Each number is 500 + 50 x the weight over its row's rms, rounded and kept within 0 to 999. Layers, rows and columns count from 0. Numbers have three digits each. The size before them is the row's rms in percent of the matrix's.

# layer 3 attention query, 320x320, rms 0.0503, rows 308-319, columns 80-159
105:475458554556473460459408531485513500509405516535518535457441505561530508499494556523553533527439602498438617529428546487483499503496470472561538423579631521482498520558527470570539528467471544525545425479564530557466426545478571458509538495
106:572543544469530497475498519548524441505576547560460521540514516529429525480515504552527577576464522559393493471446557523479499459481546496466560530462415605461455514537499474606516468493529385589441594466496492469509471535475443490564566439
097:527428379462527392425514492523540451440511504506522524476512470480439456561452515401520486519358585564414494422613512576566557497474512536513440489411473564514423488529465475534537448410545446433543574496454488533403463522455550470451462500
122:479580494542415496423592486552460500535417521549522455556491469430465462501412501442456415436617428438517560409538431520493464486501420601570547526514502496518511408518473480584511507567515574510586460584525477517481523426497488558462531547
101:588522531436554458640510461458554498389442462557488425421460418524508466509424633432409449465462521405376473443533555504492516491394479491546456536465465488467542530478542505519532533527488561492512472436497503499529543517488448466552489533
111:510500500570578516483433553472519601537601536478467422454521511499468555529438462522522570489490433559536440503563559462401524461530504337563420521492451510519486484511493495432338467506366493475502544495445529410518428605557528427357466441
102:529426422545505466525518415502488560571482519481543549455467498515508556462458585521473514562511477524537459520448525438399486436524498469589512440385462470468550511510503540510537552494458498506576433554537458536492517522553488610457469522
104:528488497423631533435472575537520461548508480510476419516489567539537461385507479462500472464540418525409495591555542418510447507490451441536494416402570483531517509459459516549519574582469468500497450405505486492504578542528531533548494547
104:495526547572500556621541573423478450562540483512451433528495522495405565537452548477521443503447478585478487575551534512546638473541520510611445522447592415540449522408559539527466431487580434531537491467582523423591513520558510528553534493
099:477496500425520574396481567472548503499599487502479584519544537553486533432599440521487426582548530559503499373486487547495479461473474489505446507457518508570472459522486465362488529454500502510538513446533501450554435529425545534558502522
100:505502519488534486479566478427424423560493535549540483474561470478467516575529481467463529544555476509457547514524405495474441501458492526415505560517466509522496549466502465577540347528484555397532510493507539491401571480452494517486452527
099:443476588467684536522544431483506512480455359435508481538594471489546501412464460557518501525535532448505574533382518514604502538490513489446587583471494512478485471465471570496561512478460518434518508481413490499532504467520520500428535568
# layer 3 attention key, 320x320, rms 0.0518, rows 308-319, columns 80-159
100:398623448499447547517441489496511471470449526520501550488516530542578512536627558524516458539614564488550459544499465545423467471499423486430577475475480566554503500446564551375513478545553501502580555559524496456574493547385484506503520506
099:480569540578596483452530563507538583574528509590533559489503415517460500555455559536470606399469503546549507534428448521524538620518562532515601501478557479393521394517474508541420461506491516516498444499524646504477553591537531422516515488
093:469490464446437466483511423529522576461549492480509462549450412496473546514460432561504565497506460537568536582516532536484413538547535482493479514484544528419550428503511405421542519548498555497524468511481440526488530529477444498516476520
111:424547593399463495439587600473494470518551431542482464528557589614547558570424505550485425523580522421489467516533500505587486496444568531456429534557449575493620587517613462508501395489432482459504451491506456470460541429514478521382403484
102:454585418474554472439546450493635524503420454496458592526514625450538502504478432572542498524560494449471447505614460495444423476444500489470562472509437497455482509566532467571504456470475507467621503484532404469460501511563591474552562562
106:488514482490495506574487454642480413540501498396554441484562450582506459510434524603485524488593547521519531483401535512562502515505539579487511511619515495437545477556555486543537557515476501550473429447490490539563440584529448485547553541
100:558532579548495551504498474567539468494443432459504437531493577552490569492421475530616457445549390484522560530478525569489509548555512547417468466523506484487488554440519487527499488419488562490468407529535505561515498366545540481420477436
102:515478552418586550390579477536524487466518580482531417428508576532421563497624545483446536554532471504543620487486475469484505473553522424453468508575544540502538560517491385490460460441517558417507478541482510502451475499523533457554525452
094:491547437517479489493543440616471459509481553518494532527432447543515532394496527483539552469526476475502527450472430440541469509556550514462600518511545489465516577580531544503540533592430527429471566473472526494430439475513445481466447513
096:552389604481525520541402354440459510550508538524500456462547445397379450419571601462508493481422499504502544514468525477443496510450417599511563485531591479504550583539502478544559528473453520376498662521486540535471545523500474506491493517
094:523515538554464406505513554525534569569491495434449437544592460454504568507506448622484482512473492519506460583505510435560589457547431538555437519538483545400489495392500495420526436549506499460505467540407474423523616503579540575541532468
094:576508546498508512528490489539473492504447439565495452507470481543529570509506465585472538472531556422510553476573477509451505503498476366557418480380474539474475529436484508418451556557484591552477439509482602441433611602544444430491480439
# layer 3 attention value, 320x320, rms 0.0592, rows 256-319, columns 80-159
085:507460561548347510568394497391484503535513517490475539525544424441519489482610496468589462490452423517524479431513435423489543523641523553548513489453526512501523436456478423549569433469430397486514411585539495504500594443465516489413540499
083:446467609529539432434568557471493467524445407441493494568441462469445452540464519569607464555479445486504533559522444507491467485558526482579473477500418472473453520460452487522530545529507506498449484559484491464571468391558502441595598485
087:491441480468537526500505500471451504442491429541514609557498506492479441461473497532508443443459491471545570499484445352599478465543506496559430517543487570514462552585465486462569528491514584487601501409474502548508492483482542455553517503
082:427507509611508471526525398504506460594493538482479521470467473525501523474479448599500485447481522529605467495492522579498586611471487502488580503504451482519512464628424590455471458537396524413510541485447496493521495568498534479451426551
084:539542491472567452535535483542504520606515500544494429487508530508564378502534459408369474400475544465517386547448444495554556522513501478396514527530400478499500513506504440542437421538503520472440520428518485542473445498477483516499433499
081:480524538488464481556503531446478526445436557516542618455554534463554494533520505474535524590519491505405549493520552518528473611559511445516488541539445460512499488538545529478479442485561508501421643560563390568528518513463525512523457526
086:457498515501445534498530582491585427496559490461525490524586495476415574516506431612520474492462508463584560462582509484422484513510620498515399435532464489554507511502566493584482471475504548462432476446561504556522554441541467528478506461
087:496482395454540562537529488584601565456562454507475481506486575449489450487462565472428475490445514499540542494519455467521460521486448495494471550520548478427481539637473525450479487452481458540491523420504430486537507564520488517506485489
082:475523493503554513501476522477498548447498421510453575461495405459488545405494487506552425473509482564545437444508527519481448536568399543584465435444562395545569467534467561461419510456412453438437492533518491552556522636526527539417481503
081:469404436498524533505599428492537616389540505481483534483504437442495542589542543562504517478473631539443530559463471554456455485511480505494482507496532572517543523530486542501576399450531466509502513523655577439504507421490475496415533523
083:494573480514382579535565545565523613447564577486466544465520559463530405497565465521533492470396435560570384551478450563465437432447529508489491482412503522485462489496477553500469547596512541506390573539532434529512460469451512495461476481
087:506389504439568474500496399519545494432468489479478558559548542500497507499499556504581548417423576540455578501488579470555457463399457461471413565483589501501607520471604541369518503465513516513563527537484506504512464549551427460447524545
087:570521527619494457432446499551535538509518548528466464581422532485473516530582536554397607412467499535588495409543434493535477468518461507503507599423539449488536526318424554379501483494396564494480548498548480391505445518557436450543499467
088:504514535532527516495470605506480486513573559478555490481537626579453428555521543446485490512574504546512477549478438480512608423521424477606567561465487480412507521501557421585544557520465507509475525466448523426549507533562529447419518431
083:415564568440442514482457510550532530509480512461533489518471503411499609483472449492525507466465437526485448488535593521466470569507445486488459473476433518492478476484449435499459430531513455475459391527472524544463580545538557508447509474
082:481484537502531633443430540463574478583510540555488449577441431420497505391453595453464438597493519562480449431554498516485555416516503475478545597445558518486572464453494534500453469532561421586459510532554512454530456491543558465493568462
087:531439539558435463504500499514484524530535457484494575538537645429489614451486510507549507456509473408537492525406552450503455460543442457484485556526432498466417530553480503484516635495525517465573449555488436431495471522446490492429497438
075:513556462497590545510544506573473485393474569487387530628503403531530539513532534439459494498583545473495483495477481524550464490539515513557450483509437478500546461504553478580479532590492561510366474479536445498518515536455466506470481518
081:562509538415488482505520521490624502428399519591463396436428402522514547516380573487442402462501527486569492459461512538486488604572453539493456489552490552552569515477510529631444596526542439526569552563443446526524538505475520440458491535
083:346495475454571579461559613492608415546509488460488522435529599485508579493464595435379472508455475527647545439536510432539583508469451494466530566585510493586539483554544481548434531494551480498542399493514512493506472480488420446413461565
086:485478439448582545543534555476485442490604536484391458572439479538517443505479493486442514469490423557449441425611553578552501572522514499498512557501488523549573546508490481499433490561486487409445576525462393462523508461446565459498556519
081:503456370452479478451433494453483444413499579462483591426471484527448557503420501510557478554559535439501557488492576526493475465469531504533444523533462446480532519626467539523535508476526542651530491560407579425518546545453497487518564427
084:506510427520433492521585507446519471428557598471437482496420469625472487511402553400438474500477543532421498498490486610489517653453474472437566466452522396526426562531517509465488520613488413520443514485475436566527462553434491441516524453
083:485553541503479492560411510327469451486491522474471513487560465468414511551574552534518565586510609467569521518556570673562499473511510498506508526558506568525465488539568579423451430475582572490548509528526476498564498541477567471545487480
081:479526486553413414538474561579450454569502448470442463470461466552465532530542604491479426505546581459495480476421487531455450575462508507561507442538545466509472446561455419502463423579401436486444465500436493494483517496456541542461503476
079:535490517423467531438481490457514529431476392514441536553552435506565469557567457532586475467544505516568591473511538535517551457464514558566476496417592471424537461515449567413465523452673465507489478546552539462597597561480528561429503587
085:476523458474448581469424522495516491418563480561448528490518474477427552440508439444565454510437432556581542489460481499453531543510442559541553447515497511520547482575492529574556544438515489513465488473548519653532506425502517575431560540
086:444527501485497452462540553436422565462551483518549466545493403470484496530439408476479416541562368482478493490495668529498443510519474581417492592490495481515608456516445463529518484478424529523488438500535480456471471482588462558477534588
079:519517560531481496443565476480448436470459511512484509529551488417531560541594554459459452511449466510495486512516496475440585512447549436489543481529546520519568566488570552493512512540484470462474471462499463527535504539465497542484641467
081:584571563426590559465558456532604473500441594397468514438434506570421589501466531539551530540583535504478584492446525478411472409480570552561523492531463520456531519551501470514462465552527556484524506427495458514462512466587515547396436528
081:539477483538440510515456506520409542600555538466441599503539576429488431515594520538480548469452484535517554476480391527540417409575487496518458501467523514446501611478485504478541590464498481486601537564528479466466547439609518574624457498
077:491453655538519529488491393451446536525447532618521522445474458510483587457574548510458463458489622476530534470470568550475535365452528494546544558483581483550467417588473492465441456470515482441340510510558510597544541664552546419520520502
075:530517553461456438580440482536450566529538533486510473481479493514513506438541499497509438522568561507451505559436479452596469507442471618448504434542528559488535496512617495449494412467472467513492457402493556467489466512514427525508502504
091:473595589659454433476535516534480472524420513550558453560493627568491574515420509473527451468502496465476429503536489446433495365506517579526515541592463531595523514522495531499577478455401482515492424457529443441542508504476557532489531540
084:445454515542369490498452530576512492511543521432603488506486517413469562586497493519512510524430521443455547494578478496451463472558497481414478455454591523597530579492484419498472475430626540429486498514546435432429467475487472465465502569
083:507465527519490469508494491499413416564487471440552431537578537495474441554543437489420462453498446456434449452522415496541486528529531548550583491441518505524453474497407524594490515488449534446460493544445559526503504375583437423545451441
086:448451499555519432528511520429520443527482443489412434498431485488648536544440576463529459526468447509492544492511446498546475609536501521469461455498483381524514575515541432579510463535500428519535478467585439535431608487547537475435461489
092:420447436374487575508582491535521608487517465429596477495517498498575452499399533469519509460500511468516561527504506578535462566461474460528556558511492564510525541492504533508478484459514442486457465446504463471454539572494531465471524559
088:619485664502579503518599522521446532494521471494450510483554517523456489490517555475601488563550462487508488424438485460512534390406512481553496508537513461465457543562570561511394515478532519383483551480516488502383445463571553478545466505
086:517606435449591519439485452532466493442606504517398418536497493498445487455477462524425483501543490432489437488476529481488550415502483602371533556505440497544609474518542523522493579419472512391524524524488464540497498644537446464497505530
079:501591551494413510442505455435472466483509445586524510505500509477502443440552532469479531456445477464510474427511477434515449406505608609463472516493488479504438563515568489479560473465503458559543558542500497492455457538556354456529499477
082:539562524470503450596566503538521540476407509489542468447514481506469445482564497489521527495491521483555561518504573542561517498493506441486518532532500583509472555587589474491474474562471538495492506466442506533460469606548444459488494486
082:409463559463532440511601441567496465478488411420474472567479524476529444374456479427490479500523464485507457463494524467542514440541453476537512528545519551463488592527503511501505578542443540561483408370488586377543487572526419467469411457
077:464548556488484553393467453427544509537544467465530540527513550492583558530570475444533457503438588593474450471480380521492479444653502540528428526518484476478548492484631553517475430555430465539494484537497457515516501475508440495479490547
083:540482524534505549527534514533482566501426389465518531494533507503516512496576469536497464465389544497584520449521517542563434476412473457569477526543532485490559395506489544434458473510591485507474519541537451505494524537446445515407442505
088:500568487515558409432434453435526527452480521503544467536462420585587568494435411437433542445623459497532501420452451484574463424517490522499471456513499444453452435624498627528488608517430485587357579589539444544582543508501461451468594424
088:520458514496508546494459498460568452440462512479440492497443519450585537544512452482572449451539457522521601453585569497446487460524427467580386535450551487580482407496444573439539480531529534454476490512534464565572556561516575450485563586
084:449476524504480462426431384563580540458517459565502510504490602538458559532624541465526530427559438592531609500523536531451514469560474402428475324468599505511582438596509394469566530483469507491555487540569525482589482573546457560520514573
085:480467581471614519448474489515569460516549427508548493535578512530528450413569432501475516394500470545532601481422470525528437483549463547564559492578471538593426579471469506508450475505550508453451482509546501330498536451497450515478408509
082:390497461492541523459565491465497529452467466513418369421497639463449560572426518478506516490468479518545481598553485496435478451469472481526479581533580491492474426499484536505476430512467535433451420519455498464559485547508457455495548499
082:507526536510477565477499508506561420523574449439568529458420548514475620610573564482478512472511527558534504447505481515499482516381519593451434569515537548524482450548526465472589474463467545518485453593432463491579493462500604415517474432
079:484450525425524435518474566450485477495507433493539535519389394409522407468540545471497555543561593499508521551529471574533523556397543491516496476484446404421405439540457579542514491519518533502454452495469568483404426572519420517474403469
086:439442450478549486526438437477474436534447497465510499440537429575497522479458490463562548525444527507540458469505479548518516360516533482454429486486431512510532418390439520436519461592452481430573574587512477498543421509436595349451516567
082:553371526468486492478489550473555485510471482504452510447585542473488576458517497647553542522491496439513454547544563517536480597410596472622551494474493457474568428463476543543528396471467468439599456529562481517441475492473554599520474476
089:531586406570493422570523465522530439537445509497520469560491549523593556543572483504559542529552558380455554478514415444539624633555480484499481544436405475482536464574530498536399485593460567498559445478400512591509487454471520543499428480
087:524497494431458459492439600544552524559475489514445494403466461484460521546573408556448499538474573496552604544405430427575554496514447468552471487418475434460496434398493432459369481505532584465527551484562514539461531549497595539588629533
092:484471511543533525442537589505479441556512444493408500460451461528479498599454501510466463566544450518547465449502589495496521585520541551545553458540522495500492475547519456524458481487535391433443463513482502560563528398493579446468479496
081:377562448480555473502521464535473618384585585531516592462479508461481440480467479399496510462446546465508624467534509533543490501469452550559449470472488493437504444452467536477582555508548540552522504537498529487552425501448538442482530514
084:454516547450484505518509539584529484416510433524429496397637523470443538530528501525460492508446455500625599409617556523531528521508465593512515481429498544542450471495453529491480504495466543551572548505481510492443526508475500470507539514
082:476543507484535446459564548475502462542506508577488517494413563509486540458401505466494513458576556401499480398544412492453463372545480422505522581529437507587478592546519451468476476574433535410453492429462533476472499506493493499462493557
083:459488572519496543524500501528475576489532529539515547538563617495486555512504443523558534548548568514514512421535430429420488441551487472532526504469467572457469503539577556455636488455538595377494502511541456503601429515478477554545557555
081:505505465515553552585464453601468512475493406461432435478436547413462502422526431537489545579555352522438555413404501501472509534516361539533484393592512480435498536497538615494458568430582502552507478525513475512497521455442497463531407534
079:458539534467552470588518501487536595474482379482465450538520473545560539497450508559485521498529480580526480445528539511447434396496554482492475492438486450493492500662507464453467487470596450449589464509542484514415486522456482571489582487
082:524556511484545536483449423429509470372599629614559545445486489434482485508547405525472498476513570491540519491485618488514451552407465504573559501463588431500579449477673477466448547497601504488524554414552497492476520515492494496543443482
# layer 3 attention output (transposed), 320x320, rms 0.0802, rows 256-319, columns 80-159
081:521513527542454432466544479509488417527426434494539542489490542513451531558473491456460428438566512546510443423619503417465520501549498504579510531548491526493483657464497483466461446457504532501529502493465450478464627492496566541350439515
088:517410528480565353518450568503481459474590520520519464561527566471518495504566462543547565498516524491447498482372525498371531510470544475598484459530468479540491463668555458476522458462471413462581506495405463568446536464431547459396465420
092:484495506553480389489552425525443484538450385524521513473534521471514455528538508525473619513450594549546403515523552481505467460504494486442483330529509524467460541582465417480442461505518438513482455538505493542519556494510483464547469566
077:532439503502405515459509456482473453527530445479469513509490565399550546538476581517445531441577479584459448493535429340426549453537494524529545449558494544457520503624496486494488449522511481547433552516555531500476453570400553479581553401
081:451436509497598522454462559516491551575520530482534528543519540478604508510481497508529471477459556412472566466496524468523478386455549487346560489472488492500495565536511487520535474360489434455432423476543519432523519543568406522508499568
079:486432527536544472491471520502513462522555589453545485493475519422518376382514452634570451522569538513526514473485497505390549573460528452436473468456578562503523455464509528501556474434502459412632535447480459490545524509495504445444516527
086:508474506497455497483576404417466523552459512496493452499531493438487517579437529522558554538386492565523465525546533535393514484551433484526488506521546469414439481463454489425516469454434493562570504450381520599526577434424475508480531572
089:488517448407565559421453468464483440565370540459554425500527427529482484553491464445508515532503489504525550567454511501515487477475501509556512558573493524495487479554403557436469583472404536519392496448438499495440438605565411501563519524
085:558556440535506486431487466444503427474465571511455487525470424475412408571462432478431490483552489474587544491509485522508540485451474496576444566412534493506499478579486435515500464503650415533564489490500497410571486535533523458502536467
082:551412463446566521443496521509506589520416536439473528515519419573572438426512567566560491499451418557596418472445615515544463566466476420490476528464505528492440459510455524522444505435548487451504486536520435551540509473524524553457434520
081:489456579513458515498495531639500425568457480576494468556434525453460480446518508491504451469529523552529477568528507536570471462478444544438466558498537515485451531557488471472517506449473547590458546503607509542533390505513503501455567445
086:503528473418579489591518459425517364506389449512384559516500466494492489552538500518527521565449487533508559508479558486405479480422503465426481433516528538452515546524552468500499449453564525555557474577401520398547447472419479490513561519
086:534525509484491593524481460507593540519495450501517466520499463459552460501574469474509475523508503478465513420469484612553475478555490564548544580543437516513506426623496457502488474495556501519408474605480461511550470464508519574451540481
085:534577519453511592546562455517603411478498502576432470459451624433489534489489367450469550462528514476508484477564557476604527452545463583504521521557576457580507552413573541420570458563534552520527522463493487497493461525530398462506506488
082:446576523468519511424578483400570566487499442522511445412523441539394433553593527498500487503494423514465458471564497491527567516569506601544463416560605536463469449486489489421544475514471471489493423457502433454519460514429550498515434419
086:373531472530504508434547488498604458488462536433487517491552464518544452498528446418530538630537513472478542496534467400462438503547405635583459468525498452453506467566569518539537469482457515419466444612513509466477550550554497415517546615
086:435454480443438472520505499571506361448446451558458600493574404542554445590527572470569419468542490466425432589561577544423594426477544451511505445477484542576525516489510360443539490477596506546412381450443507502545524552496536484453594530
075:457509542517469515403493471563485420476532536477433530520496519413502563534420450492476523494513563489557439415426500478483462613498509543331460474493438414510498482476532508410429426464369584538459426534549475531551463441447539514478465498
080:434462409492486489424470490443591556518437436440531495416496493478479482458474549458536558430520495570593503404473502431536485512483411582525464533584479522500530519585615549545487468481550542427587473474567549395628504571481498467457498494
091:526503547547509508515510511489475446435535516420504506402455516496582495599431495446458482496369552505574475503475547538613470538536495524448536501518460482454545450455518569504502481474575497435488487448466516516501562482562492480618527551
085:476489508577584499482507520372483425540511550430543497596555464472546531606533501537446491483514493477458477459405524540478492508481429480463475558599492490503553468625492484559463479529487502426475456545506446458445486483580437426419497439
082:388512477520556463502545547500469388468495482462565432586425482465510454472465529586461508495496487549528536544439500517511493496460464513442516517504589545500487379564543554495451473555472566479565490589523510432484442507384509520523479584
082:443547535495494490510465564565469458530558495545545400410514554528525438501387489449553413460523422536436491509537572446617504500524507497454493554507586546530511469513511534478616547535510515515500522533594575404530454519548553463561541572
082:432577511476467537534584507407444556509498494526564533389619459553529468548586546484438493588487490587549476550591484522479506532477435419491498559481554524584582536416522532483551535455445493442500557458498523493505388490455488446523485448
084:468474417500468497513601496469435559471537441517491536503566501536480561552463481489479493491449507366499485562543574472515503561516571545492523534603425449439569473379529610526529392519514512578406523512538549516464450521467584500485470564
080:477476489427507520519539475509434498524516476486521494491487476514412536542507446476517506535592432496559479472517551529437492484405513475513480467517515463480503453413528516474519463539510498467436463489478518512500462526430530485416455466
086:553494406606462544457549508488451562444362560527480549475466528546554522525487504500581531472488483378490506507508452612569472531495569517481492498490507515442479443434482481421635438455520530496476451547511464478469541484498507549498475572
084:464418466526482400553424516507525612524504514505490471509492477620458440522515505516523476492521512527441444429511482460546436527521470509523470477486632470492463499485451452575514537439446407394505517497505427608521452537504451436578516439
079:508545562566448460521504453436470514541462516514507523402538465498595453536496409517482483528447514421631498485612510422587597601606495385444530446512539430401549379494504587448433509458494441501574524490515565492499447555525525470461593514
078:444465508485511455504460473549501378458548531458521550530518527472464515561519509578502530468484498491518521522426458562428440481555442498391480455521484461568459527404476518511495505541575478442467518490548366605468514519395482501562527517
081:540593527462420530498370553601453411490415515488597522583494556459506464397494463453503454434576440476522564586584512494468548514504444490530526465514434465529490469504446481507481520470499579497471571459451559578403470484620487476430544468
076:470385485450482512510516447456514478489508446633469597490478456486480429500542489491564426497485501463549489433495507489543561505550463383510483537501485585547496485490469543506554503574538454551477434496488505461597484429505536533580473467
076:440421515493565480479643548416559481461519547618475381498559460453493509427533440533500418512503479474513500524481454469526495495511397453468433511396413478526571561502471399496517460545476500529542583470452590465593503586504520510473438525
089:562622492450532492534549428552452599516544428589455508594567535574565565502482460604487425492476490463556459454439468494539482513534473586486532461562483541426508499452414517495564570481513505500495413534503460476451493462452436442492512536
082:487409540512553506464505456482456573470490468512496458506484477398494463516477458508599399528366526511468509551545524450458585559502421485482503481488486528402553413526468515425566550483455495471493441441447475594480589460517510532422532473
084:655474492455420430522378499547508393481601537548522531596520504539497444460559451450483413499569624619463525493496432485569433515533440552514531469443519567423408533503497429457538535452458536503497477479544547514440511472530419526438442545
083:503444556532512457488517558517347453393500531495431444448496529476424552542443447579566471512459552514403511471404544478493474461528527381472459615487433580541518493471457501521480505444533467427489461464489429440468508509508548480503502452
088:463489508473631627440582451482496521519523496453473447484523544534457547465560485524560500536568514516575547501492563461507475491554556444570504461493491521447422464489533629526546474506497622540565471492533507462558506497468485518503476483
089:617505447514475439616488502485431461523462564532524518518530515525561414549428473519475554450427548458660513610481577511471544518506476389421527457493431478472499588411437450426547478431428569487468454461377437509523478563542455442601551470
086:625417466453536537449536535425486476487384545556457423572429516477442526558494550522410492429454583493494519487517428464473529490639432486378473526475510524540572521416554448538479549528503528455530453535559425541565482482412394491494450523
078:477513462463495541478552558560445420446465487530607518534466593475525517425491489431402570584482578587480405495427499519617534446526460599455480449533546576432448514483438455465475505432479430527463446601522542510410545523444514447489404482
081:573574489439631559503517519535499540436530500505480517559416543461430537468503509574453525484529554457613532433517447467455604419449488523471504504543520535550411499490495541520446482518440484489494525500579566520582485514511564493543423464
079:580431504525552473556494490550509411530515430559493434531530466445542445435561483539553454550441459568522544417438453440484489445485555486500480543519510523525472616507495491577542540466453435548508535487365506453424473463517503444499506476
074:494527536527441523488509584486504498566553455554541517507581383565463481428471461427556427527507366468523517439528432444467372543521450547534453607503463482426512502455485450485514434535493530457490507526508513477493584587443445500435506453
084:493536507441432536524548458443479482476557500449452491448441510544538512515516535572639482470519560455530427427452485522489563459514495491488561387611472576533566544471462536480487455436563452533405542473538578575501470460515420430498465495
090:413485527544461435441587541580525483471617484453444463546426554621388512451472566448524482482575536373415460528574427631531469425507468547467537526536458492504526368440433504549538533500528555494506492468527502466476553424508549479514521629
090:507441447494490434443545486514501534512505572545516478399546481475488474450544560441508404420475538527526505400554500577557467515484484571515525553474549499492481554473533552483626487561577515509586528451466504569417485479557538435452556488
087:441525492424485549462500502547580488541455473552527538493481537430503412472536550509507503517531472450499516485540466524472455528479563488548525527444529584467542487393411563477504508540517511505514565483496568528525592466524465464507593497
084:571432457576518556492451501510457558472550443461458551544414538427387568579528487558483492490411529495404487491526504509462562514455525355523495549544437482495421514496490425469508541426469514519478456522426603561405562452546434436501398445
082:451421457455503651490617568396541512520448518496563519458473468485480570544500527472468398456472502538595458518589438517496486439547529553481478521495612567512590592570560430453588506534607559416532546520494584524527524467498501509553517500
079:451468434489508492525543524434494517533477480546479540419586512476508464530495532455466468509571541461565442498478475425537544475501464557589460520503569524568481440469491519479525507480541495508628426472392501506556470457471409541423549511
079:473429481448525488562492519486535489458524520560491571483472497455578494482599577538407497469511571525475530412540533461541528524468473544564497418432603441494491492476534484491539450418431467466442578400420505537559444518474525490513413476
080:424542512547580466377573523382446614476568502511451471494557486517500507593533522490494472455532523454501591477488524467467521500522524621537565524496503565431542533528614492548536536553497494558488449573501468372452504520526541470480486504
082:491441517451388544505570503457492534480483537479580534401557480463452486518446534608541484401480524496613420505450520584459468530503540482447485447492535505502503638447552496550435462507404549413501459501560568520564445431487487462486445522
087:551430494576525527525449590548493492515498501521560519512456467478589526527493528448454515491600588490517499472499470392418433452584516592384390506530454534528493545474467479508491439620504516412527494507501568454532508516405581487381503465
092:499523536567486389594509515452700480517413637471530565483470509438515384532509517511370513429551538416542495465491561500399495511417458464480479517534498428492502461536510548448431450451463457574443526595546460497597534456555515532560568462
087:514464422558511479422570502451486530493515459514497474474495544459602578559454539541539374449461449510547481432511566516504513476470602518549515574501513467488548559527526584598560474466515432420541535567527449513528553423417572475442516472
078:510429553494504627481542576481449463602507475358528442485362413479521469441549454494530503477539435557624568437437552579554465526476467475490529574472425492457430459502480437427559592465583457571434554562469394480505453558550494574533435495
084:552397423533432476496521486481501532386501562497502390387520464492577435441565497430462493524489494514495486539573459520509552486518580405535555541502415654526566537391538520480494513588441505570602447536456455502568577541478459536573541454
084:418519426510478530566434569518469657566532612435426559528475461497537529599539496490422488551378537495595572530560506557554538522571471519425583453606497496474572387457518486509569532510569538492434518598509496523419419573465466410546471482
089:534443516559469511525512434426469583510368480517441510513625471462513449453589570483559427447572488428504463478506579592445523401466579486503441473538558461475479460409432447463530572487441508565524493537523437521513506528520502524482505477
082:512486597520484593404370513517525474468521502459492466559479454487503420505487538419474447552483548586476448478486485477569496519443541517480497470514473572511479494530492492498438472529520521460490472447522485524571522460466553409500519480
081:498447464463548449558490476482445459459522580465469515526477534522515500537522484534420478454482447503562574470623515451470539579550540550546474411491527502572475542459635637503472553529357489560426580494404523547525552491504476479503484423
079:455560543466446590517456454526482466460481545527548454447382510486508496475424482544543472542423594536553487388560451491468502480473501470548482506471519463545519571455468487505486441470503516516519571414468557463583458483513502541473457544
# layer 3 MLP gate, 512x320, rms 0.0632, rows 0-6, columns 80-159
119:582502464500457580565442459411572615514475442523493569476578476552484508473556508466490431591507519453514472440611510552459591507426474511409451441490509413473564425444577520472597499516450548499493524520493505450560525389515513547449549474
103:498547578487601473549552521510535510531480507470529433447466536450441634512454476523540500517372518357574480511411481637548475544561481486510510588583426507515562518548506467433541510562491538488468489470507380578528514494431430529480509559
100:497556484589465483539558565468412511512551469442506515472507477560558556522486484504472520548542567481468366457507527561429557496547513439556418500560453436595445490527519519521491476501569550437508507555540451499443585420443405557464520527
050:475546598502443522460492475532469556462498498605474457556504456485574553471488496559514408483521519458516478447547522503623571489498499553504418520496503553434591494484407491517551508483435517468609443440565478447417545532497550594453517439
116:557446521525549471449476457601501529558423476457531508566550440584506569457530477522523485378536591514518527466601484521452518555453433456432459507533515423478571500468633521458482401529517477423507463444466597551470402483466528517521446526
125:438354472559504444475392429591469396486478567469427449544478500453478418517437470527420541566515426488449466656600563521442539438480481515512529523492465553448561409474543455644492455496588397527522468447539537498473684562557518501456515518
126:508469409501483482542567422450487549421479623491446482468445467453559507523408394493511469477516477489457468408472434527596567481448447498453525501538506503413469484439604468471436557467463426548531458431600497468576458597459491493449510479
# layer 3 MLP up, 512x320, rms 0.0596, rows 0-6, columns 80-159
127:401455518551460486393563495533467427516527505502508488460480497445512484542563541509490562482520546472441611610532526497562500507507554537508588552438471453574461530475522528505487480553435464454519477446478479417492367531477530435486548518
100:506451552471588503521469511479576529532507555529558463504448537420486529494469440545544536489485545473537535483485494505480497592518562471428604535533496479606573637620490507494429387511588501554459549608549462521468426467394482481509516532
083:583421507565528496564564559431552495584455464516560557468490510537462559518520520475524569524595436506489539535453551542494526480496428522416513475567535476519443525513459503522436479433500493528498500422501487495519514579516417544499435497
055:528474553536508493443573494543480425494477589550549509544476527526521508454460429655489501482510572545454612534444554457545562419518495527611491502572469543543446508545488553506477595535518432454558361438503461481483589497502431614529576476
122:512508546481477522544570504529542504468456507501472565557451455537523451565492451569604576526518468498590522547481436569470524485490467502352425510496539480435514435649425528465504503551484644528563568496523541495396597579474406461503486462
079:448395497470513459451425509543545446618504553450442488610499490498539406552472548590491518534490410483595405537538596510442537489481536542450484530540452545528554455476508502660571414465525395525545526532552570483575581527456528523505452528
118:480498539543409453475494464509547464461505503487517529413522448458472484471502603480459513462451485485494465481511585479564433513518535481482528487542553554469530471415446543453486520522458456447460460499501632519483482490566481476517449542
# layer 3 MLP down (transposed), 512x320, rms 0.0449, rows 0-6, columns 80-159
118:502465551443482472402497521554544531404588452475452540421485543488456553592451508456569456574535440505532595432534556409500478555555485562572499530458396475517390516425499523476500520520488444507436427533558410554461533508431499604530534569
113:540461518516501450526455533475557488555652523534507541543499545452500472499546499480584611499554528600465482487607579492486468507437590377471500489460512528546524492591512585395484493464571443484494503603510563537490506550484454484501525377
103:422562514453477481530411453531590453505435561443499519527491501417433478455535497535475524522482419498513617512460496445542465438448468546470558508408499598446558474502452474537539466430398417516445524436430516543474436526547523468492477363
058:522437520491501479407526403540498395460483634477622523491483576493513508533478470590473538454509496491499560513417519458452511407489469474553522482545504490501447525597507496460428541503601497439521339485485475486561535474469448552555546473
114:448414406525520439490541514501542534384455548495542438532535494446479495553527416508388492465475553495523572491473478420512518478446522529504495499536511521470484526565476614505545480433509429470459474612580551438487525502546476491424562421
103:550567479387547519489526545465489507519547484511580590517541468555534543505519557520558443401532543535570533379473461505555499527479534526455441493506557456565411654607462586467506482465449535416499555484501501445567399460447446525534461540
118:561496557534493391395556501535479537489510554514441541511478523471464517516453537582353494486465516417463357439469448413576470486459485519474479540535546479524551409339483514414555486530500505404463512449453579476556480497515459534463496496